Weights of a small transformer language model.
Size: 12 layers, width 192, 6 heads of 32, MLP 768 squared ReLU.
Each number is 128 + 32 x the weight over its row's rms, rounded and kept within 0 to 255. Layers, rows and columns count from 0. The size above them is the row's rms in percent of the matrix's.

# layer 8 MLP up, 768x192, rms 0.112, rows 578-602, columns 64-127
size [102 100 111 102 102  90 102 101  96 102  98  94  91 111 102  91 100  95 120  98 104 109 106  98  97]
[[173 164 150 132  74  79 139  98 211 119 111 108 140  81 147 179 129 141  74 188  95 188 129 148  89 107 151  82 103 118 119 154 168  98 176 121 129  82  83 156 165 117 102 139 110 154 102 132 134 139 127 102 129 125 129  95  53 166 131 139 159 157 154 127]
 [125 188 127 162 138  90 186 140 132 208 169 112 161  81 121 114 161 109 116 149 142 104 165 138 140 152 147 149 140  89 137  98 157 123 167 130 133  37 187  92 128 104 107 115 162  54  94  95 201 131 155 156 157 165 102 140  77 115 137  97 111 205 108 134]
 [141 160  28 104 169  94 129 151 145 148 127  93  86 156 121 113 176 154  76  96 100 102 132 139 160 144 107 118 146 139 111 154  95 116 154 151 128  78 210 131  91 129 142 197  83 140 130 111 118 139 171 195 130 125  96 149 156 150 163 104 213 126 102 114]
 [100 155 116  66 167 182 189 126 162 101 129 138 137 148 118  69 191 130  86 138 101 162 179  96 125 147 120 109 101 125 149 145  92 100 131  97 105 134 101 166 139 153 130 146 171 150 161 151 147 136 109 120 157 219 162 133  59 105 162 147 127 119 157 199]
 [ 86 137  67  91 191  89 142  84 171 152 194 145  99 149 152 134 170 176 102  96 109 150 124 101 147 144 123 120 166  68 154 116 120  77 122 114 115 112 159  87 144 107 156 176 171  66 128 185 143  97 128 141  75 213  85 132  84 129 107  95 137 194 112 127]
 [ 82 160 142 161 128 146 142  40 163 119 205  97 122 117 137 213 170 124 131 159  69  87 132 115 123 121  72 115 111 115 131  81 221 106 128 173 175 123  87 109 134 113 142 125 116 121 114 158 166 223 129 109 141 153  87  84 131 124 119 125 121 138 152  96]
 [159 130 110 152 108 147 197  85 108 125 153  99 125 155 180 116 163 109 122  84 109  79 157 146 143 175 100 124 151 120 115 111 167 117 113 174 153 119  98 118 156 118  86 140  94 118 104  89 102 117 171 168 150 165 110 116 126 171 135  84 158 131 138 193]
 [138 126 112  49 136 141 119 128 139 144 108 150 183  59 175 108 111  80  97 173 121 150 107 102 124  73  76  89  75 119 103 183  96 141  99 162 175 113  88 107  95 126  93 113 142  87 142  42  82 128 141 115 163 140 179  93 132 120 110 162  97 118 132 120]
 [ 97 166 109 108 121 158 163 109 126 173 135 126 143 116 156 106 119 112  83 139 146 121 158  87  87  57  83 128 109 129 148 104  92 113 180 136 121 110 184 147  95 152  55 168 100 141  79 147 133  98 143 117 103 165 161 105 161  95 118 149  96 167  96  98]
 [188 143 110  99  85 104 188 109 157 147 172 114 137 133 129 156 191 108 119 128 108  89 164 156 108 141 121  81 158 184 115 133 153 113 204 118  84 148 140 125 132 115 100 152 128  23 102  83 124 143 183 105 129 142  34 113 158 148 130  62 145 144 150 141]
 [ 86 128 138  67 160  91 148 138 131 174 103  72 213 137 111 133 161 173  86 106 127  91 140  74  98 132 146 188 149  97 113  18  72 116 155 130 144 116 147 115 105 140 102 181 149 151 150 136 139 105 100 144 149 101 130 140  94 156 154 110 137 123 161 164]
 [163 141  73  22 116 148 129 140 115 139 134 108 163 101 121  93  94 128 100 127 106 104 138  91 106 197  91 179 203  82 186 106 123 113 135 110 136 115 126 176 177 162 107 136 122 141 150 160 131 124 157 112 153 128 101  88 152 132 155 156 140  90 113 123]
 [138 104 165 156 191 159 151  73 104 150 185  82 110 119  93  94 153 111 127 165 103 115 191 160 124 112 165  91 104 158 145 105 146 160 171  66 173 161 176 174 151  83 116 125  97 100 145  91 155 157 147 162 138 108 101 127 149 104 111  97 150 163 130 140]
 [130 175 121 128 122 174 184 129 110 144 144 141 179 211 132 107 109 110 144 120  87 106 155  62  87 157  70  78 178 121 146 116 113 120 152 120 140 108 135 124  86 185 141 143 136  95 133 105 118 121 218 140 113 121 117 135 164 167 157 107 155 131 153 188]
 [137 110 170 131  85 146 153 125 108 112 159  46  77 133  96 128 160 144 145 141  70 129 159 124 142 137 168 192  95 158 153  83  77  95  83 170 100 151 206 107 162 118  88 160 129 144 109  60 134 195 125 177 153 120 111 118 137 152 153 110 168 153 186 163]
 [109 112 107  69 101 113 118 127 122 176 169  95 195 138 156 101 135 176  95 121 160 104 100 104 110 117  71 116 129 120  98  84 127 134 137 163 122 211 141 106 156 127 159 143 177  56 178 101  42 125 122  94 164 103 102 103 109 115 141 179 144 203 128 147]
 [109 156 118 132 129 109 135 113 162 127 133  99 160 123 143 167 162 107  99 140  32 113 151  55 115 114 117 132 180 190 149  63 163 106 183 130 111 137 166 118  73 190  94 134  72  92 105 120 128 115 221 136 107  94 151 168 166  85 101 129 135 180 122 129]
 [140 108  76 133 110 109 165 167  91 133 146 119 112  80 102 162 175 113 111 154  27 120 115  92 135 168 104 161 178 130 136 160 162 108 100 119 133 122  98  66 151 169 100 118 127  85 133 145  87 161 137 112  81 144 102 122 146 111 173 122 144 104 117 121]
 [ 45 111  82  94 125 135 180 116 105 124 131 151 186 186  48 142 143 132 119 124 109 103 189  80 154 166  96 192 108 138 117 172 148  54 119  66 147 124 158 150 141 207 164 120 103 149  80 153 114 127 193 113 114 124 145 152 143 176 129 140 160 210 127 161]
 [135 141 124 119  93 154 123  92 172 143  91 156 124 117 137  67 142 104 110 149  85  90  96  62  91 111 139  94 144 127 101 139 110 136 162 126 172 185 119 104 175 147 169 128 124 133 161 137  70 112 111 103 172 115  63 159 125 159 152 118 102 195  93 134]
 [122 158 139  80 146 140 174  94 145 206  84  83 115 187 114 118 109 165 131 149 149  47 116 149 106 124  89 124 107 181 157 102 100  62  70 169 145 146 192 223 149 125  75 125 187 109 134 129 124 159 115 160 113 138 110 104 131 115 158 132 113 104 115 125]
 [151 129  68  69 119  77 184  55 125 189 133 145 113  91 155  90 146 120  83 162  96 130 151  56 139 141 130 156 158 128 145 155 112  90 122  89 171  85  90 166 116 139 137 124 159 124 130 152 105 155 150 116 121 122 143 125 161 129 180 115 104 175 149 208]
 [119 186 105 106 115  79 178 157 167 172 124 155 141 109 169 145 141 148 115 126 115 155 128 120  62 178  88  77 114 157 116 132 157 100 164 102 177 163 156 173 123 129  61  92 135 114 114 145 136 131 166 141 144 114 119 119 117 142 117 140 124 174  86 129]
 [163 109  58 135 112 128 117 140  87 210 127 133 129  81 111  59 135 105 152  73 112 165 137 120  76 112 142 168 102 160 113 121 127  65 109  89 124 192 197 171 125 148 123 103  95 148  97 108 140  81 138 135 211 172 135 113  73 173 139 135 153 154 126 110]
 [129 136 143  87 144  99 228  91 145 141  89 145 136 126 153  68 170 106 117 145 139  83 168 139 113 127 152 193 198 141 201  72 128  62 125 162 135 108 157 151 115 111 113  85 138 120  75 120  74 158  95 119  93 180 102 129 132  78 160 137 122 133  89 132]]
# layer 8 MLP down (transposed), 768x192, rms 0.106, rows 578-601, columns 64-127
size [102  98 109 102 104  92 102 101  94 105 100  96 108 105 101  91  99  99 114  97 102 101 104 100]
[[126 132 154 125 138 104 175 146 169 100 129 126  70 112 184 143 121 104 173 151  96 138 131 163 124 114  92  98  98 100 136 125 135 108  85 120  96 185  97  73  86 114 148 175  77 127 109 127 127  91 120 124 131 128 168 134  74 158 191  83  83 111 118 127]
 [184 114 117 154 170 193 175 193 129 138  95 125  51 177 158 129 131 126  86 139  90 192 155 142 153  89 105 152 101 104  90 140 114 111 104 117 138 138  42 120 149 125  97 125 143  94 156 140 133 123 182 111 156 176  89  57 104 159  95 130 135  79 187 118]
 [ 99 123 110 136 152 156  22 112 114  93 128 206 117 113 175 131 163 105 207  79 129 105  89 119  67 136 147 120 138 125  99 149 173 183 106 126 160 130 116 130 162 155 176 109 163 149 147 132 157 104 151 111  89 114 120 175 141 123 138 105 136 102 103 121]
 [138 112 160 105  88 141 144 184 166  65 121  99 129 131 100 138 107 114 135 123  65 115 134 102 133 147 115 120 125  92 105  71 161 109 102 177  99 123 130  89 112 131 107 155 112 136 161 185 144 106  93 122  76 177 144 123  79 155 117 134 142 165 106  72]
 [107  92 126 169 125 175 143 147 130 178 137 126 147 106 126 100  76 122  63 121 154 111 126  80 120 103 173 132  80 171 149  60  98 147  87 130  78  55  66 124 213 120  99 155 134 106 119 108 123 141 134 124  95 185 107  99  92 130  73 133  61  96  84  94]
 [ 86 131 124 125 122  98  89  67  61  72 103 117 138 162  97 144  99 114 131 161 106 138 161 130 182 150 129  72 189 115 168  94 119 189 139 109  90 107 101  99 105 129 101  92 167  94 151 168 183  90 152 140 146 119 134 132  99 107  67 150  82 190 107 105]
 [157 113 114 145  84 179 145 107 165 147 110 113 110 226 141  67  84  94 190 143 127 139 116  49  98  79 139  78 197 203 100 116  86  80  80 116 145 169 178 133 164  93 146 177 149 121 138 127 118 100 117 140  88 127 114 103 153 139  82 163  89  92 158 116]
 [ 81 130 146 180 146 132 135 100  66 164 152 135  73  96 153 175 150 136  85 165 106 176 149  49 131 182 160  96  51 123 112  86  99 118 177 170 159 146 179 167 131 100  98 119 130 116 182 149 150 109 166 154 106 138 174 187 101 129 186 126 172 129 126 160]
 [117 143 106 187 103 144 128 132 135 124 106 116 164 182 114 146 190 153 156 149 153 136 147 102 146 114  76 129 134 129 148  58 182 104 138 112 108 114 130 113 161 122 165 140 129 141 134 187 148 130 162  80 132 130 189  99 112 139 128 101 111 155  89 162]
 [118 140 121 103 156 100 172 180 128  79  84  63  77  93 109 132 133 139 120  57 123 133 193  90 133 111  97 127 114 126 163  53  98 168 101 145 141  73 140  48 189  92 116 120 180 126 112 118 117 125 165 204  78 129 144 134 111 183 100 144 138 146 131 115]
 [152 153 114  96 154 124 157 144  96 121 159 121 182 170 168 161 121 158 106 107 172 105 154 103 197 109 145  99  71 142 146 124 122  60 118 115 142 138 110 110  93 147 116 170 110 147 107 148 145  59 171 131 113 129  97 151 159 138 180 153  95 154 112 154]
 [127 139  88 146 139 112 150 169 132 172 114 124 124 155 137 137 167  97  74 109 160 119 123 124 141 126  94 151 150  71  83 159  79  83 106 134  96 107 148 169 152  91  80 116  73  59 103 150 143 134 114 145 167 133 100 141 159 181 104 150 155 102 141  85]
 [130 113 160 143 161 109  97 122 102 130 137 180 112 166  81 148 119 135 169 140 139 140 222 125 115 123 163 102  98  96 201 113 165 148 136 121 165  86 188 110 136  82 135 104  81 159 168 155 131 163  74 129 135 114 142 164 182 145 123 162 110 141 143 136]
 [106 180  86 158 133 153 185 150 103 154 149  99 145  98 196 205 110 108  88 136 137 170 125 120 157 192  97 127 137  66 152  80  83 106 103 167 107 158 119  55 139 143 139 184 128  96 131 133 141 129 164 138 137  45 167 173 102 109 124 156 183 159 134 147]
 [157 106 193  88 112 142 135 167 112 143 245 111 168 133 133 137 173 168 101 116 167 184 120 133 164 143 109 160 111 206 144 127 151 125  80 141 192 180 143  66 118 110  90 108 179  95 164  93 161 108 133 120 146 103 184 109 121  54 105 140 138 144  65 121]
 [154 141  91 155 136 156  80 138  99 116  82 117 156 171 141 168 104  88 166  84 140 131  71  83 119 125 172 143 121 166 100 141 111 176 167 162 158  50  96 136 136 177 120 133 104 138 173 137 177  90 147  71 113 126 100 145 177 125 176 123 144 132 107 100]
 [122 126 103 134 152 120 159 136 167 111  98 150 117 114  68 157 120 138 133 103  95 107 140 145 155  85 107 168 181  57 152 154 171 114 107 194 106 134 136 144  88  94 130 173  98  79  83 134 121 145  68  60 149 148 115 148 138 129 176  68 133 155  94 103]
 [125 111 172 166 170 154 137 111 168 101 139 114 106 155 152  99 106 142 139 128 120 117  81  80 169 125  95  93  99 138 121 117 172 112  74 114 117 131 105 148 106 120 148  91 138 124  81 114 132 127 161  67  80 120  99 130 139  86  98 113 156 129 124 101]
 [143 179 119 104 111  95 215 120 142  82 125 167 116 111 110 132 190 116 132 113 112 127 195 109 160 123 107 120 142 114 129 160 117 119 134 100 133 134 121 112  93 145  87  87 127 133 104 170 132 169  31 105 134 127 176  78 121 149 108 100 156 149 140 138]
 [106 129 179  71 158 134 147 123 156 147 113  79  41 129  64 138 154 103 163 134  95 152 139 107  89  99 181 107 127 133 121 110  94 100 147 121 116 168 193 162 134  98 143 123 160 146  92 192 196 129  92 157 104 141 140 208 115  98 116 171  93 136 155 132]
 [149 119 144 192 108  93 119 150 147 131 147 122 175 138 114 161 105 177  89 122 145 149 137 131  81 138 132 149 184 123 148 137 171 102 118 112 120  76 109 155 131 141 104 108 143 121 150  83 133  95 136 125 122 137 114 105  95 113 125 174 101 103 127  76]
 [124 160  61 116  95 128 151 110  85 118 121 117 181 171 228 128 134 121 127 145 163 164 133 143 179 157 104 168 149 155 136  98  48 138  26 135 141  91 110 135 117 123 178  89 116 121 173 102 113 117 108  90 115 109 106 115  92  78 130 154 151 123 114 148]
 [183 123 160 147 113 147 122 140  25 141 143 133 137 125 127 128 132 111 159  81 178 105 206  96 105 132  88 107 117 130  97 128  87  93 145 128 170  94  79 137 201 118  87 151 149 113 122 171 155  74 174 115 134 102  56  89 147 165 166 178 156 116  99 133]
 [113 155 164 206 107 111 128 145 179 175 128 144 142 134 121  64 107  86 152  89 120 135 130 148 120 175 134 100  72 130  51 131 191 143 128 121 140 169 105 172 142 120 144 164  68 153 137 117 128  73 130 140 141 105 204 115 131 159 121 169 118 126 100 110]]